From a checkpoint of a small transformer trained on Wikipedia: 28.9M parameters, untied embeddings.
Each number is 500 + 50 x the weight over the matrix's rms, rounded and kept within 0 to 999. Layers, rows and columns count from 0. Numbers have three digits each.

# down: layer 9 MLP down (transposed), 896x448, rms 0.0648, rows 611-790, columns 416-447
# up: layer 9 MLP up, 896x448, rms 0.0636, rows 612-791, columns 416-447
down611:395489524549452431443483478417556459381460345494613431550539506462551457463490539487612487522507
up612:560489528462515502392484506558428486465453496559453450464522549435503412463421496472478505581560
down612:424516541481552524486383517402475503511479539493583473458520400511501480445460474439541287460545
up613:522501485546422534474470517525408478462506463502494439547468444498556515542509431580460476510529
down613:500473424497485513476478478448501511465495491484449509505471531513430475482436437458494442545491
up614:477468538518411503549458525521492479458437528459577356519498510453562497530463508499456496472600
down614:531481440498451541470509580464589497446411439427587465561557418448504491538469547460522536526520
up615:462517581454529537467456419496515412552586503464476454547531446507468485410522499524557622479480
down615:543578407511512461532440535544400510573457521540425519562410458538538456440495482465457597563462
up616:500487523543509481490511469405512563534529453502485514531458514465487472569583401425511576481484
down616:451467538439455523508467517447624516510564480434577468477486491566414489363475513465402542490475
up617:500516518513433582477490526472466510549451483504550547489570488500501450520567501470464598497384
down617:453506510492380513469438462439520466580545420516454505363531430471429548461522421431485503459467
up618:555537520539486489499428543499485439461481492460488395552532553467528462492519473445451455513555
down618:515504491586513474519458534409513521520439452448353415418445443511415474577501485461539689500530
up619:465568472447459500464452552467528527516471442483508580559381458518558398469579443478482489486422
down619:555495467535448489542520440515488496414478467459471499460401435503473496449509500530462448432463
up620:474411480556452527478468455466483553414529521485464542475498485555472606505467487470501516495508
down620:470485444414554468536428557418487448415477486520470481491428477520511435596480523507449431473529
up621:455545633566544501514423507466513491481417500442513549483491538550540484464542509495520475522501
down621:461401468457454519466501424494445456462530562522474399466522494532400513555409469520505432515503
up622:490536497423595533500467463573430566456457442543490495476475471440473571521526509557539454444468
down622:511523483522360522480536563469598413551438445412530525514399465442610407498582487484425392491598
up623:464494558569572533440586482534502456494463445487492460476486487455497404403495581474511501579576
down623:510488413455502379537495471443520512474576452466510513501479440487391639506449452529527425446415
up624:563525445537442430506519517477541488557591461493466453478386490526542482512559502565531474441530
down624:473521388564458449509559429426512409488526503489480480546567472506459532476570504483439529491453
up625:473531494471516540518486499508443466570454542531473491509530481548437503514533449463525535502509
down625:437510475477555406430477532483538489490423556539440531427475474398558489435513541536509507470484
up626:516537440479540564591394521487449512558461550554552516509494563555526446511626511624495508575483
down626:477463557431516455488481504521481486552461442465512462522450525504501409502532489491493623500441
up627:464498559600566539532493419540479583551660520437537538473507592524549496631425407528570450511486
down627:495313495518464577456495458565514554452554539496483473519596491533456493484577437447555312534484
up628:514385510539512497504556537515502514530482483488489460540495494515558500469542548472480520462443
down628:571458432470519496502512516492518508409501498497436513541439440514493422487507495490488523577466
up629:500455468612483505472489523554456573446512450564488550529437533538424560551500449547577575506494
down629:513498325460460459540532485424614482512481501569476464432419484564530586549382468542650509429491
up630:490489498529545519543522474559544532482488486517505473455529523533515513499501501443565512475479
down630:484451457494502495454525495351445474478474440504396480501437429433511546431437503479513605556464
up631:526598493623544590529560451522467390519537471590526435394554535373498573481498479494564442475475
down631:477501442486515435499495394492457516533548432584488563452536460552511561561414547480450488496548
up632:514495525529525567511533546483458466512493498521533424596533531550432528548501539506549593451497
down632:483497466578502550492465562511440534472547442530500495443588531507489541475467487489507504575445
up633:515444543536567488527470530499516547562479537475456479493527536554499474511524523479421536457484
down633:487449417503471467516523475402493517503528469510538558581430429498496479483480500420582461527507
up634:466476404467559500516487479497409499521527444497604425438582534616461546465449527518403474432507
down634:539522581554406496440510513478493489575470566427453566519536433495475493415495512465353494476534
up635:502417551482520467485445401449547492510477568603624507573448599476490544477514540586519435496455
down635:543474438432556499484511509422473488519404553443414420513534488461357496483499445538547543507444
up636:505391497553544569522570400496530548504498585634547433573484366450549491479484462490534463476525
down636:486553503490486452496449430469493476489401421513436508630408479478509371551489416563499427546578
up637:458448450491473542523459467545460447520571486475525562475435514521598560510432569543476486470396
down637:492525530518503416526638535509458451440524583462509516522437491520567495527431545567406509552493
up638:570532513505433561596330538495577594470586577396463569408590475452612517454591565474493453514447
down638:497575522534483514550482565459384499520467462535462473496515492457406513433403485432449393443445
up639:419510558624443532559481608498488411502387482484482560471462577511551582486470405418375504596583
down639:493420437546552498489458502555336463436393423492499535530499576507454559446538359487477423531510
up640:516486455385457425548563468541414429446537491450443455514441609514451556570449507562439469523533
down640:509412501557472506461466453420455447539490487486471463378454467516457513490478550431464773422465
up641:468447540459532444511443581495508518504516528543442540473516492445497603540560474550549419484545
down641:585482622614352440461530452415533518510449499498526361428465541500535418487569505441636447532511
up642:601421647518578502493522460510411541550622495481528506602478487552479542480537469512480527524531
down642:420560440518479543496531411490581434469568437510489530490522455461492458445535442465525433477407
up643:491481412484484564408492476513503487494543499490432537511517529505586491585514376451623544515487
down643:497457467487430476528487499470457601541377486451373459464545531477430466550439575521457442476427
up644:401469447425516518503520445413468548436575523484510480474534473516492510520482318514530565508449
down644:528418422503507524438536534500590389417467602507500505540434409510435554626496489431549374409525
up645:496513550460530534469519528460518479488516487476486532539456449470474503553542551581484512474475
down645:526423511479511483468456475541498450397484573477457489519486490469438477515459434547509320520598
up646:540531496508497500472589508505438558462531505447514610585521480579466576458526506584539443606574
down646:491526442512445512492521595455541489503558501465435478555595527520526533531476560542424297537547
up647:530507606450445550453497525464422518551508427281493480607520471522521638519567500465532535407439
down647:527442450476417422513506456517459469560403564453414499476480382463484384503454516475507454480477
up648:527565627465512529550522506517414436533416503519562415528487537481478474476529523535459429530509
down648:467483509486511400402484452484483442551474420478490540498493402536437513534587510448445355483449
up649:491469462396463430452482522531527409564451596468513504462544467461479486447520434495433621447484
down649:457535496432563495499488499406486530515471454482423480410536516505649439458417434403450506509560
up650:498505458457535427506521500494606481511542439513477660556507468522499451525521415600535499589487
down650:489622479509492440482507474595584372476538403542533495542492402507553481474497551480441402504518
up651:487382509491541505459540526561509520497550500541442470462494586542536573508528479521563507510552
down651:503445552482482465545464420497461476499379457490498504426517520446531484419424492436390452458577
up652:512520481499540510513502409550577491530507490565522547507548504486627608461470526645516536512505
down652:407536475523461450512501516521430596406524478455470455547464446463556484497497504433465354486585
up653:469490500468573482575607557495561535568531558433572523593467419464481529535402463570573530509427
down653:540455456482523453433459419426537585418542472430525478441389423427512534500410502518468437523433
up654:589581542597487535544465468465430564432508581428489569450540497489513561452437536433612373456513
down654:420512456388510417456611505498321547465487531552464475459344452490496532421482528540553473455423
up655:501515578510499557407504468463435482559515481586541491507540527483476519519634510575437505419598
down655:430423433464480546543494468421483556486560467465453602450455488530537452484522452524520395528482
up656:446466457582444500445534514439475444584491482516517451541452412405423427426498528444537532490457
down656:421504542618527429477499497501430537377432398449490457351496458502579431427458557430440607453582
up657:446540468554428471450508410490465528588481572455488535513511457521427464510471483539494442510521
down657:546448461417496547473458567485453385488400463483515443488446564525500520517567568472556543520487
up658:594438518465528572442440470575510506582453472403511496441504577475491485482563433495501569503493
down658:499471465549485508533547412429424543527552521589496373452479534477482520515436501576485630533501
up659:516489510547519485550478474525492427472478547450523505562470512466449598523529618434491542523497
down659:420475463428451511473464553488469449448448515464451489451521452502539460584512497520464363498506
up660:451519541472567589467443538527514451476517526501549459437490427570538487507424545453521519528455
down660:456478536409535458528545525506541603496481484534481533557439492486570508456497484477505416441508
up661:531416432505503517501520466476476515513499459465498578527480392527504562544551426463532487462581
down661:497431411470537521490545610516433401543495505532460502465458446394469442488470530444406523466404
up662:373529543545434514477584567604514389542383445555483534572511440591481471451511512540344546421557
down662:544553476475534559378561487530492427528511517507429499440431427616463505436501491486432456587459
up663:478491543444507497507466420498456456508474494530442566511561485504557477503542531537532558476488
down663:494529466494571499470504532489454520517551511516498459547397554555420429507532490442433427509518
up664:493500502490466459493532480552486468526489478408518549498510515543452530514495555465496578473482
down664:477458436495560480490494534524528444500520496567479520485469539439608502561495537578454344581472
up665:572463463483524484513534496564524496534535581488529513489498484485472541482563518553565482483431
down665:569462501522517510531484408497605450465404535477528479515545467461528485492476473499445471609451
up666:535497625534493561519622473534508581535448525453515504401582520460530435576415459399514569382528
down666:435568469527569449541556558513542514487550492429506461478481482517498519500414519467439464484481
up667:392466473488556480470443462462507528530509519507493588481476475519469519458512495454523519471505
down667:496452500476522483491550462467480449473505526519479486512490518451499460485542440472457479512535
up668:533488475501499508519539527491465448494539473506517500429504492505503500489534481466462522492520
down668:543467451464491466514460506512508530505505441477506507512481522493482474506472538494509504486474
up669:517523471529522528499513505458474487490569441398509503405550466484415479476430469515501560462447
down669:471510475515431446562514432494547387496564450523462521565461504548514529421535611435449499594609
up670:492450515439520443559498461489467492539534459570511568587489461539534535547452603507467485420521
down670:505464443464585494508413514428596468474534491399496467525523396496494445500567478474543458473524
up671:566475502469609614436551518550476548508512480433452442568516528565496468506486455461510461505534
down671:498483470577479505543480509389544477431488551553556514458526453528468520492568507458531461540484
up672:472542446506585376528515456487578481502445493528536580478429483506552564432510478466517502529481
down672:524486511462542411412555440524463506427565517441482459390492525578512534451573450471537624455434
up673:526560582524482464444466558559476514560517591439522505509567536451516532486494493548489450536539
down673:447550394385423455473553456512424400431561520451470492448520546458458518373518565482522375533493
up674:494463460466517507489470438394566478607478468456535593538459436510544450473511480436411535519477
down674:395453447558531475485440532437519430544452454375497495519599436481492465510417470512477623505455
up675:457517500508504563443558552475591487573606536469508537542489455424492492479493488586527431401526
down675:441435486503481417497549509327468397447476446553500537487473489486546529472493537452542591499468
up676:543424526546511548516420479512479495541357503537437478432456525502410577470601477473419563578458
down676:464507452500568413453484471507539459501505538461482427473511452477558432512448535623441529487502
up677:454559510493621499468519496463492597368586510466485521542487550557640556472493505542453491464436
down677:515496484420460501531445556475563457486427523509503497445397588496468457484502430487502459503478
up678:506518511568513606530497486496484538554525491502491514521450504509518543524487464511554452551546
down678:479418486461526522460459480397491477462403446504371467456486448445482485434473515534452432535462
up679:523532479580510497409595449484499413541460602535542545447430505537533577555512487435459601388457
down679:582466494502434477490429518350470536476460432463444412487518470447450568430460512504495904586499
up680:451569559547539430537503548591514441474399487523503555508476506482524474542521506493470518500550
down680:433460510488504514436545454628465515431523489588482525516411517508451532470476469544512586522540
up681:506496499465522569506507459485527493495498561459512526500425469446473522551500502482514532474522
down681:560503424456495466489501439425542504474479460482496512536424455477514499458472468498502562582490
up682:478545480539494468518531510519483417411567533523564571499544395562512483486502607504553588516408
down682:495423488394455457495468450518570503487442517525503528504446506519491497487556460550541348526570
up683:469539454463562460482502509489449456503591506506467495545448574502555519492489566581505511368491
down683:494427461455515453465480441543528478433562404430556456516618530459486455528455485513482403567436
up684:496456577555542446495500474460533459520502491486593523534437483479413575466554609500447572493484
down684:557474539445507542551488531427455495507469560508501521494480437437523452577478489478495461541378
up685:624459429548559504509576554504550549498456551456518522442486410535486501528463462494589429584534
down685:472426548483438439406455410574474473511472498498456413437538426451463489540436494462504487479561
up686:500496564494491419556524518503521490507483485446421515499562521540516481491534503510575481477448
down686:521538445494482534508426510410473429494448463510457482441469441481492487432410424478494532559487
up687:495515455484554521501529427491607524523577433495576496525449568473495486540519523519462544573516
down687:426439494549494551546477415438483487501448504540502438494489536472521528452477527485446539522478
up688:426554506518546535520503524474500498522491483449502498502517483473472583557582489402498544524513
down688:519455462482496504517521521492501494504489411506495501496429469467502515448423505466508440570518
up689:500452443472503478448468489449488481532531550515485529462462493501517532513575466536552537473515
down689:505374488500435496525547486525492469514503479515439427534430506436517487515442543489507495538455
up690:509479557539586481478477468465439460413458479422480568561539568509523544487513471548508554514527
down690:463488390403529511531488519538413449473507452591363461533588467383467488432530495533490496441515
up691:484511619524589486509550560437516478575564553502557538553520535573481465462621503481507495506526
down691:434434496520461537516408478457457471610523571527472387454462531498396537539503633447468463470594
up692:440579403580467545482488525559492556521468441488559415528539478491454469492509524442438544492526
down692:544492427454465492428477345451550466581441586541503513429434502538471456467468468462468599524464
up693:464450559458474520505545509515523494510458536456506633500522493564563555583492426445482512557434
down693:441442425534504473426471440502491490460520453527471509564497487384487458510492507476537385522458
up694:457476543522418524503539445487503505425569433384508450474484476517438528469587515476575509547444
down694:534509535466449494605445581508505399575558464604415485533507479459451421483413441438459392446557
up695:571453515561434553485537491545456528507558456536605600445478518499460472469543614536473490449457
down695:440480485530534549452482499387477561502479448496496511500409489452433538458503440395553569548459
up696:451557488443481516419476466455552486688508490480526466485496577451482517498485476468501503491512
down696:614414404498459486499480510429508480481430512553511484459563456525426527427521504541536412523436
up697:488466480469564427501551517507475461445385434538547511535495458455491437524509523491550504541603
down697:500486521462579497498483484560511483442467556528431441528492424376540451448488450504445390476487
up698:431381522538379495472484454513432598529501353551525486543492458452554567507510518525536424390540
down698:445574463510515511470568505438527515445498499490459448457449513499418553512580403412505470538430
up699:551482460482593485491457543445627472463552464529547428447432450476590424433591490405580554507516
down699:410490518558529391550436409505556404396496527481482444584443544482563510393446533464447640438545
up700:515450492417430496496499449559371507623516458491515536648515523529518555589567413474601400526585
down700:524490560455519581426441475435577500467487453442442509487390469391487488569454434431493417502486
up701:429393533497448507605476441442492562490543494482551507512459585423546475544470515479509551545496
down701:559525458442533531551516535430534504493547438520407515446512457429481486437445511460404521485495
up702:599480586500505541500481549545449567585568496492482496597511560494478491561548494401415487529460
down702:483453491497496500578519415443520481512546491460535513442500485508489520431510504523508348537525
up703:555475489452520360610441383489521543487517439473443512506410392459459455475518497524531521512509
down703:458559486559490503510486471427509419526460500512515402430536491442486549474472486559470636438457
up704:493463512504594506533506494503428572461470501576480451448461502526508553510470548490531473449464
down704:487464533472418460464480544530440445551489571468543582497508522468429572550524458579527452551503
up705:507468575574449544476412600525528486456544536319490531496582516474605520433457379396603491480414
down705:499470531512444483581531484392475511520453510446610431554568540443545502475619493433481449485451
up706:489433488499498486497430548475523531571557469591430466473502435434414595557531460569563407450517
down706:575456571574509486466443553517509503433500424349435431558489433455534530453502456389535420526482
up707:540497574476499491462485555543533516450450454512551548548456503546533494476456488573535486538450
down707:485575513504543470407445422577557459457511461534468518523541372409595533505464506548509290508509
up708:516489519498589513512469448438490446517524468576407393490457565471418498514463537516515494487496
down708:465536519522492453480539517470515567501544491467570557467518484565614544553453394584529465443456
up709:431518499517513489583667547508426514463455475524570509505381516512558551547535499468476489568458
down709:464414492528359569433430446508519528360456464507453467467529524530487463435473493431469488419536
up710:494423509528474543552497577483574489524471507516476520548546436563465566562544583493519490497495
down710:492418469427498470494431494391515465482520541461431501506456457480547392471512438492547538564477
up711:522514459435466512523543465533527536491460475490568478534527489531471562519427489574549522551514
down711:501538514530529559465507570547415467478479544475578513494387553487461540513476435518375441453551
up712:538438444517562437471540547468460584493567504545507595517466451608520446503511493540554542584508
down712:523494420505533464494482498564472428537527479514464449445536448440536431473447502498458270484548
up713:527540529508492433566519476493503492558568522470489459491529436499499516590474479480538411471442
down713:428441489529463550456532516437597507435464458466481472511441486438433568439472561518468406514487
up714:468525502458442594544595443472440512511587394525511566543545450500600478532549427543502494490483
down714:542522532458520574497473432421569505537516419458381488493441458516550399461497532564454506515459
up715:485496404533524535543482490534476567540450416587513507547475527474464432361523471486434499395548
down715:474483512509497547472512502581449412503465507509478388492538577469378529481423532421514508431416
up716:399483577394462477572514552456574458532503443494521570459498493498527425588462515485492492473610
down716:513493569502491446509522566464566485479496471485507459396404495557550542529413437497459499495453
up717:479462410511565556564363537501506498363510445458499462536500525568536519448576442515462487487458
down717:525456527508470499503465465516552534524469385443464526543382536481521537460465518492508568470615
up718:480378451541516497529464466499487522408519442538461487427475457566483508441526510468512447469579
down718:470472404588521447525496446585499443488453504435538427484546494536482450483533449422621470545480
up719:545445500499532500501481489432488439367477537539443532575534630533482523489477507491500579487497
down719:476501441401528589381470502411459524405588461418475491525499637486533560655500469415467499451398
up720:614514580599486504469561521536590496532394564509483502419444521541461461566514417424410472503535
down720:503444447520548472534550510564428510477529418452350487442563512482490495503556546489538397552459
up721:492489518506505467494566485435541483415405533491521516416418586460505520571505505558506435530451
down721:569498531505459507531526487526511498518472457484395453492443537477467444505516465532503421522475
up722:427583445456519453480364475489457463519499449515461479572554471534512465530531519520504495489466
down722:526493469535604418501524463448519556463557553350497511446437408450510483511465547507534392456516
up723:447524610530601559512439409577414489457488474492465539491501404447448497494452574371435566536407
down723:456513541512522374430490455435450502503513479493509428555397430425532547497557468445524508541357
up724:458465588480512543488467433515411585587435465549490488518490504474487527537467447453582566451542
down724:440565459578494482549463441499460516586452458561423458562516468401438543524442455586537559492489
up725:604563533494507556510421513497468590510573472499678438603451555526507557531519515546461511539587
down725:471483302475494502520350459470467494485528409581511446433506498478404432562502453496484410525437
up726:514441487482533547471465478522439570467505483495531532425530443480608489508550509522562507551449
down726:553509639531433458389539403398540533482484528557523504461451496461438499379375451482544516535542
up727:522475567545459536574478461549545373446465497443482528557512414446471526416472500493486467483514
down727:509538460507514435492519484404524513534519490479510563529527418432316551446385494450334333507462
up728:519463492446504505479504510524471412485455542409531456472538417572394471568544482495514462523537
down728:484542459460505580452459460468520564498543482509324462303632458444389503433506512534499437556438
up729:482475621518553558448542507517487437517524471481466458563504497528484483499527478422548525478487
down729:482385466544532505532508488517497473453456557511467531567503481454502493475427537477464444495524
up730:464471491532480545493497491540483470452499571448518497573528542463461528517428523488495574460440
down730:439549417536499478446515465478487490468479453500472495545576473543473483599476534512423398566561
up731:573557473524447623491448478550458407489508445565427559478453425510629559488448528473533518575494
down731:459480463410435534512433538413392527502569546508510539551525538542496461484507497411488498489638
up732:482538490550419546559476516561453395374481603508466478487476574417555488446521537554474554474465
down732:388549481379370568515422495434522448382533475572512477441414481453401487477557527474474390538526
up733:386478523512496538520496429576492501514567490463538512493399639402563451447459495504466451440358
down733:506486550532529451448447502546463444544428346493465482482469427479534590380405521443415410573524
up734:555399502479407535489458572488483465521548533548514452464517448507501494521437490517464534511526
down734:485510490437492422481567439515529523488509437498424491558459461412498478505494510469487483499414
up735:489520515574530485515467541512537490497506488523456464472524455526518524523500502467423607474505
down735:478520391490488479487464536554595508422489445436475550501459438474484470432536542477500416508492
up736:368387434419582404465618585611571458497427498423574545531438582474510575496484485487428496508485
down736:471510404443545540462461388581370486504510491458497449480492459587511472480501540533384369501479
up737:508521553484517485564462562438586504477416459518540416533597460494512420515549515450440594429559
down737:523440409602514526388534470475497431458437438521478455543552504482430472532454502388551446592535
up738:544499488524500439446478558583565554421507568432560434581499468424493514578408507475572529509524
down738:454504491463490439529476476589591564472441463594581481445487549383486450496495573492545430495481
up739:492599573526445566476530572506568563518500509546476498466446457507626467505508425506463552483529
down739:461467565534493509436479518520494427487473514440418472532480440511486482445452481474541419551502
up740:485460493599540568511414445454458469439457540502560521471495440520527495574546486515493542445455
down740:554514475453465442568476423546513484543464470554498458566443487497500422486480485421345487443492
up741:465460449532524490508478494459468501507511578492510479475475508519460488536491486480480457530446
down741:519500509442516516522457514431518543453501524485500490541462515485524438510502473453520525491459
up742:533515480438487609479421496482585447625477498453607531441551414506516478559539422544583431532514
down742:445466488390327504476534460498424443468430563499502512383529472463455411469379537536446458467497
up743:515495460539515567460487462536482461499454539529549463568456573546494419430461499459450457504412
down743:444481369481479431427481575428490420491464457540505439467454423494406527500506493407520465451483
up744:548428487603464527515569479479429566493450504524503539480519421535498479522542526516444525481588
down744:507582473512511523486434530547517473441496487450500457502538470538467528495494564467445419441492
up745:459447533499482543466488486557462526476510451538499530556541551500450559513468483490415437543490
down745:514537446521495470535512483493517494470449524436483458504473485441540480432481508468518693501516
up746:386464495546566513546490504539516549503487467501451456527433475522566525510497533558452473498446
down746:473535536563487415543426512542509484456488506371548559435478404503497505472480505506477270468519
up747:484418406489454520505553432380384447525610552580546406451619414486480397567515501497451574426448
down747:382556444466485520407526440483433381515663531428512449423470520556484508534463421510424415500455
up748:442493459509493493526542530527525505396448405446570493552482485517645450499494467605434418481530
down748:474362500558452406385486499434503619441414503495473424478501428451434430505512559456437344407508
up749:474411520515413498575498475497557421515410557505511525567507579526470522512532512445533463429510
down749:530486462493541509467443455595495450510393533434482473491481484436486564496537473445469435487611
up750:507479492537581542525529408540413398564466533538538500538485551456444477519493448542546584535504
down750:478511546557447441530458532453535568451462488508468500526501422459554547456470563405507640477487
up751:491367495534549608513510474470428502552541436455496513602623458510404562523484577608524485435429
down751:405493548516527534446592422642486405465463517403500471511538497423481447518502458512580472561499
up752:560516454531554615498506522559501476478561451462511464523546490454509433518478532512567607518530
down752:470493504530448424537487465505453459513587508542450414488543475530509499597514578610500450571436
up753:554515521547563489458512523406532457469524555666508507475482465488509578515449491520533481477559
down753:460437470469524540512449432448460530553543533529475507475526582477544541411516458458508581585474
up754:541471504505538586569453474471477531483432427536467567581507441450519504442494486433522528552486
down754:502469474469530455444548588519550502453471578507495542519501450482445518435441490458473504488446
up755:561474413515545540609490484456429489552494362522546598496625438513473494534464517439600436507428
down755:223490459521548431556490571514487424513467459446504550524581531474487350550527470517589544494471
up756:520411503519593529477563437611473492519601419505531450545473454517464480463443483489596437477499
down756:482404467516406484431512456559453524478560434543604514557439438558346450557465433498465349440449
up757:541376500516531542530465438559420569576552482465489366395549520367487500514536557412501514526626
down757:496466462334566430482452549545536414469340481469451564521427477511428480425553413439526563520388
up758:604422494515555453471530448584497538449472474536421525485483576536508574507533476525643475481489
down758:533544566523485449507532632529491450514433432441420501441537464541466513442487456510498555568464
up759:428494541504532525516524517444454464413528525490514504489548582513412513443459544562465502470559
down759:478457499448517504493415502450561545471475457513492492541449480486527508465479461498436503552520
up760:545494531480490583566548535524550543372542552466647435510461502583450536550472457472418524420498
down760:410506477447485532611385454486437566506398568469578464417447566425473419475330455342521467390499
up761:492532487456344507582512573541441534474627500448509452557470425502474666496437483485458427462470
down761:509464432534645464481490468481435410446450517552457459447472547525480462473405536554457563480491
up762:500455448529463440405580550529522538554478549508535581498608558529514433541434426431527488547491
down762:566480384354386473510485569438521543516442588512477505494435460444394511450376518499343434441495
up763:559524502485629511359412483451521491501634513573456439560501443461497566443521468634599391501441
down763:508473497521543409475502477381528470600470645451456372460494417537610501516474521525449241570494
up764:529433488492492545457533480507562460385470431525583477535477551525371469509477438497547565487582
down764:441498518388398571519435533577476508489495484466418501531473486407478427454531461408487547506549
up765:512450461576478608502477479499474496495519459477540498418404571539440486500573477601480481559493
down765:458469510484511495531526535471500529511457470546425543489519494557491488527579435515488509460517
up766:489614481452496537579497468499453499503369512419467499446480618540430529467515460525468576435487
down766:482492397471473436501513519473533485548459373436378485358419439535540489506493385498563487500410
up767:508525507489402564429564431504524458403504488527514482568497479451438492527511499522533559475486
down767:493452462496539457511494475441525534482516498559489522484439460443510514498496455507491583454520
up768:520541452521505550431489478479539539484391417466599439542500517544501571556497525571466439465530
down768:442477526467397343547475453532501509535571415410489429449434447482444465444465552548435482484433
up769:616502473491456604517481470492446508457577458502572514600389481565583561460434456508497513481474
down769:456515548493473430531562534532431469421464520475565419454519449487469482551507528476448513497461
up770:449495498518499470588485472465468503462452531539609461475516465573514571466528498422443499472471
down770:503464427575531455381510549533441504483520509478437486534434528499435484533548431520501333437540
up771:488504511448541558450512429561396465421626300503517514396467505534462515508548386593392539601476
down771:462550539495502501436558409632516341412516522464440480408381556490507451466552468493559424632467
up772:491564467562438573533491472446452536587475459567504442471481518510541465504399507410459465475499
down772:535457505442517516541509429521500467432431441529507510524542529496492451481513577486493487524515
up773:454569392598519464633393456561480563477488454521616542542485428477624489544425558580486490438540
down773:505525463495509470409464460549518468519415462466548451548472504482392450473543492449489529552523
up774:409486506464489462436578521540519469533532471514493547456519527494485519497485500573540578425589
down774:497443467461430435495463455466468402453404474503511465483455478441473476519428462489506464502544
up775:524552514450507480460476541572477606495515481581558525524431464607557363559440571524481470523537
down775:453509564412593517460383482513488522532596583512461398552523518522472484495472588495486474507598
up776:483526430474519611447517569510423603511524480549515527590616482607491487494509418558470444508456
down776:465424538473445513472452486460476493631467456428502462428458546548475507395484503457543388558625
up777:460566538572500514548503487518528553545493520427494537503389498596522500460552435425419516509485
down777:546454465481421461459499386545534508503424456552494489492508507456502507503510426413484381545509
up778:545425504552540535444546529490520441514480567478422438446486529534493523533482545442480521415485
down778:507471499437488550536508481537540454504538421600456517442546485467499439461443393485528560523496
up779:520437512462500487498563452545515527452470467490521534494405599519508441469520442504617461458421
down779:470559492426457470522526506571533594417485483498498527498429547597494450530605465554525652596455
up780:478471476530491397542530489554541474437497501540566570549536477490500562461539525459495471546498
down780:461522423443451482424551477403512544500518472538420535459535468457470448467475472541542383528577
up781:489469524536446492474490396476520468497545440521520618460571471529537564534577510467564470529532
down781:500436522429444458502509451497479502512453536521542445501493483441494538531472499435485492485549
up782:496574485540585454637592580462495442560525591538544450395469482469503473492493365469518442463427
down782:510466452597524426506401503489395533456488485528441472487501516425512414499442524478560406500534
up783:422532505471500563377568446546442440512458480497573469537430645484459505520498536564605548480515
down783:486406522488597492504520523483397511357545451440510494519388570420618498510496469501455321522488
up784:515489522607523451517475525424510483529556562582509411554524485485555488425493442625428463489514
down784:450525535447418521454471503480468499496456406446496525486386411498509552487512510523475387534507
up785:484467473557442569552546567507535452514618443456457624452410534456631518469507365563517608521461
down785:454479537363460446564369588458473437471542486443465507493512490402575542522456469473491501518438
up786:522428421491555375471486469488483462533537499517538561392433512563486537592505419536506512495366
down786:490519622514499473403612485439561457523454539487459507501413403444454519520416458462427477503339
up787:416462546515545474541386496572457583618521437446543583517527492560455578504598517421666512418415
down787:342481535524582509474508516468515477561473428468445533548495572427469422511601459417536414412508
up788:497418516525540581456490540468515547579472586561509529528524490538426487589485525420488520510538
down788:468457465432508560497486467437562485436490485478444544502394423479459422425355492406575469505512
up789:539418527490389500544461501395496488513546460414467569501446566538428432487447504509539500464511
down789:505458442534492445468455454421447544502458478562479490498459478403424503475493510465473306493461
up790:514499439581568539483488466541447462396472447533540438529578473450500472568584525460491571474549
down790:460418505439453454494471504503471503531521432505502539448525448460530441472497506404517487473477
up791:535566470488523514586452469528532555552463503532486446542445446562447492490552472495597548512448